Part of a small language model's weights: a variant of Muon for these matrices, 127M tokens.
Each number is 128 + 24 x the weight over its row's rms, rounded and kept within 0 to 255. Layers, rows and columns count from 0. Numbers have three digits each. The size before them is the row's rms in percent of the matrix's.

# layer 5 attention value, 32x160, rms 0.0825, rows 24-31, columns 0-79
104:161110148075162148111121103117161118186107139152171131155109157092119110154151107104122098149166124127147135087114123162113125101139145123104131140163120126149171112134119135079169131136127102130128135134131134103143143153183110155101133111
103:117121133113153109121153191109175130107109127121070144127140136144134147121097138092150135155115143112139099114137099107133121114124128122063135126090133138130116132114125135132160134108102147111124108084156135093123117110108107142091121101
098:090111160140142119126131099146127170121132173119139135117155125137099154138142096138129085155137057149130102144098146127128119144108092127171107153150134120134099162124168101106114158143105134127116130137177118109159148133126152137111149090
100:122141080105163175104118148121146138147160119076155099137146149116101130099155137128143110174114149171170103146138122145083105133138126137108139118151127121123111158124122134112141166113133091142124183147137161162154164142160101186131121157
106:127133119135125141104093140100120156114160131136131130147151183128114113132093131103165099124122120097136156150150149117107131140127104114143138190135135145142159118138176111100173118084131128134101126119132088149134148170126151103154120110
098:146119130100102155140116113105124117124097136123164138093125096127090139145135117106158135102143101158159151144136104076127116107116143103136122137111164092134108127148171153128118107103131137110112101166105154118079148139069130155113115146
103:137119167180116193098187155101139119102164171154154112131153124114129111126151154148125098137116145132125119130082118170106118104146161130093108127131099110117131099134157116147093082100137155152171093107101099110131158114095144156104105135
100:149088077110163097128179102141147153144155123083123124129113136133107148145101135136140085118136123138111135124149085161110105111154114098099117142128110140156081085151127135117137091130165112141146130158081126150175085136097127131132126132
# layer 5 attention output (transposed), 160x160, rms 0.0532, rows 24-31,56-63,88-95,120-127,152-159, columns 0-79
118:152121117127143172118172109112120127120120112134123110125118109152107124113135162144116194107144116152121143133109126117118115102138113135127135138127111161138117113090140104107142108162137118109084143166099139127116115102144178095109103188
117:102134090158136142135116197110122125087154136148112110130146126125141072138132136120118138091135139176140139181133148131124146133113137152160124199091124174180136111153142114130129111137152130142147128166155082097141119125142136107103142100
115:117123119131126148121183114104142104127081100103112127100144161109141082132131138150107131129128073102118121164119141120110116069129105129144138154122177120102121114169130144143139130084156123141145132117119162147119157120120119107144132192
115:106161112108102128100093166117083116161124073111120107160112159121130110155148125145137140115137108104134133144127128120144115123125124127152120135178162140189096131104135136132143098126098143169098118125129155152134124142140135135107131098
115:140091155140072111135122071093134145110150105154110128154147143124114081078143135134111153106099156136123121116161128111171132101109138095126123108140142081163085131165110133114081134138159147089150159133128123147114129111110113192080134109
115:121094087129077097104159153149116100085124133132110120093138162128072094147116130153138162123134144098149106094093082135133192120117133134119128154114125155123115162116115145132154104109097124169121150139098142102116104160152110095165119138
120:114145161149117167135162155112115160155186139124123113148110087192136143141119152077108122095145088136134130144113081106156146110202130139098116124102119139134114174113088138121119142112088095120145090125117138106132139183130142060104153120
117:095155125111130144159115089124124132164120063144138118104094138155129096141157134130120106126159146099134133149132153114147146157117151137156147127082086138158112125115140136112120150152149142135126102140199128143109129152134123113124149177
078:106114152151097084157117138130104148150157152149114113095108117147165118169161139099114096143101157136142147146135141162127115118112168143090101129114117130075130107127117157115127110102099123131097127111128128120127128120140132203179135109
078:161126119134166151128151104086141141120118128115142119117139156127136150151118107158105129112105125098122136099126145167149144111143109083139097128175133092084139110106146149147079119098148138099111116128088139181110116144110098105153104126
072:130092105160131151150096127118159095138138165092155087153138146097119155118149151142156113117137101131105117137168134129114112145101168138118146147149133170184106134108179107145138108137119134077155102155120095141133160106131144145107100125
084:154152118130124163134139076130132126101131111128125109118150098142113113102113145164083103115111153162144111090147143158163120133087126177090106151147087098099128147146106134168107164141120120138165111126102132134127108146093093124121142130
087:117110110142174105132093159124146123142094117135140137118119138098140123155150120131125146131156142107116159097098146135102163134117127145141130105107086132126113137097174128110162140106098117157117088137122149130119111116089110045144134127
080:135148102113161148128141097159116123140120121121110111155136144121129148134123142081116162146091108121125184137137100121159093118123135151155121101129117075131116080142183146104108130134158166127157126143139105131144122118125118138135151139
085:128094131142129116124091114137182132122098131139143126120137154098109124145102156123154124112146137142115115123197107104113119154089142122109122132176133119127146121124190123119161129133183171117136114123124152130100131069141143173128135151
082:146118160157092133093117161143140132079135146103104163119146118097101150075083125109099173111132114138111152134175096146172111129109148134108157100149164137146159121123114116142142174136105077113129142116071150121112132107119111130149120119
130:154111118128183139142181126116141149185085150115113151126130140143090152109097150150154186075148104140116134163126167139136127112124068133139144112141124135162125115100137129148127100178133114121145126160112117131116125133136160113097120159
124:091136120151159144103111155121115137114147118142133124157103152100116120134157144097143159108118124139144135136133136123099152157116179171167124169082129154161121107151114070103139126135156149133125133114153095094179140138120140074124147148
120:132119106150119142108153133100132135127117058058116111130125145108139059114097121135113148110121116120120162183121109121115123093136130122105158136132178108117143117144095146146165129115166122126072106103118153121104134101130108115129124146
123:093133098099111128097086174109075135127108143132137101139133147094170114138135145117118168127153123095114143155164117089142070110141130129156135112164111123165100122099139117118159125143128144129110138104146141136129079127159120160117131136
134:158144154142095108148109116106126164088154095141095089132123141121173086120101135111143132138099145135108126158140094123154149126119148087096108121136136095144136103150085114132122133108128141109171157137102126142141113140123147201093115137
126:128128068120121093098165135125109145122154122103088155093132183123112113171136116149147124136129146131124110106114105148146175175156115114124119136104137109124102137137089085186169127109093123139153101139122139154087120154157102113148112095
133:101130130153127146140164165126098164145191091141125108123110125167134131128141149093106149136127100166143131140100104136173133110157136142134107101117120134162118161114092142133141105098081112101112112115144121137145127188145170055115154123
124:102124117110169152184143069115119108145112145163153111131114163142121075145158124140148116147151109082169138127106148094129124161125114112180115126073115129122158134124121108124133115127127158095161135094169156131099136139142152145105128140
089:120136110125102112117106164138126168100131098111134131116156145109142131111101079117105069152139135082156123114107121096175133128129152119177140136106153139119138156157131134119116157098145129138148113088126125171129120119108097149127153086
088:137143115077108142153145110137120129151081152095142144144127108153136137128142132157127119139151128102124107121125098142088140131114122106094148127215110117107123102131108165151107144128119138128093137166113174136144130117116120141157122128
089:144148129068175098134112122159112136123140163174144148119135081120120161160162150101143104142154151126152125099124127127154129130157138104148123102147088147139136122114110138093119129118081126147146129139121099146161084159133150127127116080
092:176104144189141105150167108166159127153156163122134125123109133155103143120126098130169131144139099186137158100134130131128150146115155115112141133102162120065157117123124128144125127071148109066123117147151109102115135114116137103150112158
087:097126102094133169093158153188118113182097181099153140113122115130089206171150122108104120125170069128153097138101131136102092158129132164130133119128148151107145144120163156148116123160144096138074116158145146103158162130138120106166145128
079:127174176113137132135072154135132150168123124144141127139118089135166163088160107121120111100153111162144143147130163114135118134138107139137145139157141104133143092117138115062087133139180130096112166151117128140145119075113143158106173133
087:149110145090150142111084086125143102105098129134123162121093121097142124114107097172120098130117157098132132099141188131088130135082114129179145167107123119150097072166151156143126139148157139159070157128124128151119131089131141184126099104
079:129127133156119121081128128145129128116148122120147117115112120067142156130106148104148152101095114167089112135141092087118085079115134134095096136163158118109127142162114136110129125114120109150103115140097114128154145117139128129144108100
084:119141140120087134126098122128148092091191125116123112160141168098143115139098093117119105166106163126136158109140103139106143180145146095098133154139167088129120115154115125132129140084117179135135132113133122124121145152154098098139136100
091:179127157108114080110131119171133099136115103125138154105139123121125147119100121126132115138142150136129093111105106131118096112171076127084122079124131108068111152147126143127170160163064112108102148087085168080093123101120121154135107154
082:156170135109102144147114121180111164128140144155126122119098138194150183148109139135119103125111157126120141069122115121149129147132126139149109090115067095103110144143134126074133141170122173136135160101131092119129134146142115146129145096
079:142108162136155097110155130131144161132158122133115155132169096115115152104146120097135112138108153105128100154094159156094186133103088141091131130105131146157130133159122144114107122160145069108144123185108129065103170117125147101141098107
084:124163113113163104127134155113135096141125143093125165147121103154095159086116110166127094137146147120121122111146145102086081147168104147138142167125116169094112118118123106165121126131114136122142086117160114121113155137134148094174130142
084:140114185178155146147072112102158120090108138144164123164132088143150138109113105145155124141140120116133157135125182106081099125110106154106100091131151167134167122118144087102128171147127132120125124091107128108160145095118145128097105129
086:151126126094125103122160118139140128088110121118153133129162142096141144111133093157130135143088168101124129125120173140105116152075124122133134139143146139069130099121152123147082148180144140125111167153113121102134150102113056195148088137
074:143137147135121105096089167125117128150136179136096118152128127164165127124115138150101097174089108139138115119118139169160158148121134115081158120158142130109109143083111165139107096115126153166106155112131119125162126160092146134139118099
# layer 5 MLP gate, 320x160, rms 0.0641, rows 0-10, columns 0-79
102:126117114160113115114154138142159107100108120163124152153131125095123141113140124128130126114140158136091204162132129104125122125148157172065144117094119134133146121131147154148099177090112119119128105126119160159103117127141119141116120101
099:196141088175090107114122108143135126135117132148139121134139135166119124135099133112143105141135156117172134140148168130079126147125117131112152126163097138101137120147147114113129174112108136141095162069146132139122116148133145103116093094
097:149138087127135112109121138156106133124165143101107135147125118157160145120108145177160170155130128121140132133158117130141124118127110115120116121124113081163132107139077101083134107143113084169154114158099096146107162156089154118127169126
102:096110105151147062148107100105109125165110170125128118145153125106133123143056124130097116092143154163116118117156126143128162079130126167109081159139134132111095136152126159112142154143145108193142138076119072132125105116138143107136111167
106:162138120084138090132142114121139101091123140128128153144090142098140139120158149133142110153120104149114150109085078116099143141119103156138083125092138107119108098060110108113122103104127152135132121137137135102131132139086124105155112160
097:147137095137164131120149137140119160139118169147139142118159179161101091077099134072148133150104128124104145111147133153142106140132140135110123112109172122089123130100129117137127094091120131118157164165085128121123115110121127130113142121
105:148147102139163143140171132119099173148124142139148139181134132142174140162073105126128130112129136152114089122118129163159125136145098105129158097107116164090145104142161128107142164114150120115158141139127130111117135135148104137149099123
100:064141095133150106084119139071116155134124097143137184157135164093111165154141100154122124107093103160144134135165150157094105124121127137153132089163130112107131120121142148101172120107126152123180140085183153130102101128125092104121137127
105:144112089132147144148113132166119137115152140150129133081104165116127112083161136155105070131095103114072092149109054140142155130144112150158111112125180140140162150100116162175118136109135108098119148131120078115119128130143129090107114097
097:098103133134115092164108101125126159145125159087126089113117133121135105152113179133146174102096136143129120127103142143088174126092154125160142125137154120134110135114154119133074091110102091111129119117194105094137166167158117162135147117
102:144088103153125149152112133123077117141124121156053147123107126140121108133107162124141149115092136133111138090107069134120125142104151128113109109156082142129137117142119139144152129107164100133082135131104096123129149116147129111109174085
# layer 5 MLP up, 320x160, rms 0.065, rows 0-10, columns 0-79
091:116123149113130129142115174146136125170099138136113137112164140138100126136128154094154114107123082110145130142166143140145141171120102104137131126126136128126135133152117091125141140173148103105156081137170158162162160161153148174147096102
098:137084119103158110110130136120114146168158108150163095122135124115148132086138156140106110134112129156149150148117149157141101146130127114152154094127128157103119129094091150145115143095130125086108123103072113117144091139202146099152141101
100:177151091111148130139113138141133099148129128158123120135179126097096164095115118141120091102160123109125130098084111138076152146094135095138158129083129170117091158116121174136139148084136139090135137157197141128142116116085075106124110127
100:153146113137130156130125131081176117139091157115103086144131118154119109125148077067151130109119118154149152140156140171113116142175127091148115148116136109129091112108139106122132123074139098130114139112112105126145121152154095180132122099
101:121084109099106115118146095111114113152137120113114144122126123113094123168118116148114128147128107117156210125107142141141094123154120121130125116142113152125120101110116102099137115117121122132156193153133139128174131137118097117127120160
098:114135127147143108103160102131135092126078100146121138148141132152141123133108088112153124161075088130125139099106135069152112139162150126140095150112161116089095148112127150138099132139148130136131143144137160154140103143118133144141125122
098:140137150099180118106114127126139186140120104135134127136135157107091109134135145138142159156096108141085135122115121053131158144098126114122134134087138108093139112120128137141133134119101088117164106123149101079119081128146134112118116119
102:094139142136129161099137107097128150132115157117072149091133130142118138082116150149115077154151130140165128171137106165163137141147120126087123149094160138122126099108119147170149114119118120098127127131145102147093113126099162171111121158
102:119154075145134135113157144075132133121127113093120169174092144139126131133130102123130148100101112112134145152121126128177113112152131183168084138097151102123125102120081107094153152102121149131110100163105168124177103062128139124082130087
095:129139133143100114096126085116152149114144152155129129100086133137113128144132131093092141172104091107085064176110139092126132172124133161115111121082110179186147161110107121147124096137090126165108155127118126128107133123144113100095136172
098:115129098141189130133118131159082170120146101136101094109112125109154155137122130166128078183117133166147126130080101132127102130115123169119132133147134111108121150163110178114149107152119092139139143138132121122087107182104153090110131109
# layer 5 MLP down (transposed), 320x160, rms 0.0545, rows 0-10, columns 0-79
101:137157110102115142107141092087149121128123118151108092117145149141121113135143121148137110100137144124149098129102115128128077108135143141107129148130087132107173148132095143149135151115187121167106149112152106112115147116136121132091108166
093:137131121111128121106102190116147160128128140090118117103144121136163102110118139124129167143098119101099110151131082110112176098113119117108126148115157131123140136112136099167174163142142128151095170176144125125127151114111122171112109121
093:098132119138146095099157161078142094144118133106096123132097121153114130142117142121134132127130113158122148148132125102111132149139139135132178160097126112143129127129126164137127077112142117125156078096090137079127117111141107125104110153
104:115109111161128106131117127158145143110054094156144128160131152144130082109079103141138103118104098145138142088167112095127130130113141144136139148122136126142175145142137139106132151072139120104127148146170124088152142104168155110112139147
100:106120117130119128125120105114197099107138170088093157148130098163149147094106108104161140107110106129155117145109152104110123115131126131127152144110122150064086162120101158127109162126108131108124120073105148090120130126134117154094173087
095:153098143114139142157129130120156141135155116162114080129125129141124144129140116101142177111126133086137142156113143126144163124116122103129152170157099125131123084137126091115135098091150168174118140115148129122108141142132149132148151137
100:105184093138107141119125160137140117182080133123097113110123129139115113147117172129119155105124144109136126131128131195135172124173095128130102136136159136126121151127101145147164134136106146109161146112126137127159102078114141090130120100
098:168128148170129121095139165145148165100157100128102175133177117105129119113164132129086131133100130133125173120132122134094137106155111099094132115131099102112136108158070146134115146202167145121138136100191119122115106066082118121150118112
103:147137165115113175143101142131156133093111133137136138102095167123134131123117143110139121114160151113105128099179119139092129157145161099149132111123125120118113146143151107121175126194121126107111087159103126128122118126136167123109117109
088:113121137122134141128153121106134103120117156159101161100159107099082139116144140114144145114092144128177113177115115124119135148112105127116135122100162122120105106096113115134128123143103111106140152152147165159125135135163141122095121144
103:096165109127132139112126078146071114132150101123114114113138061127128140118128105114140142127151136145140124181145111139129126137158125140067117136111140115136118117126082137136139105161129128114093105153118133126106089125167148161105157133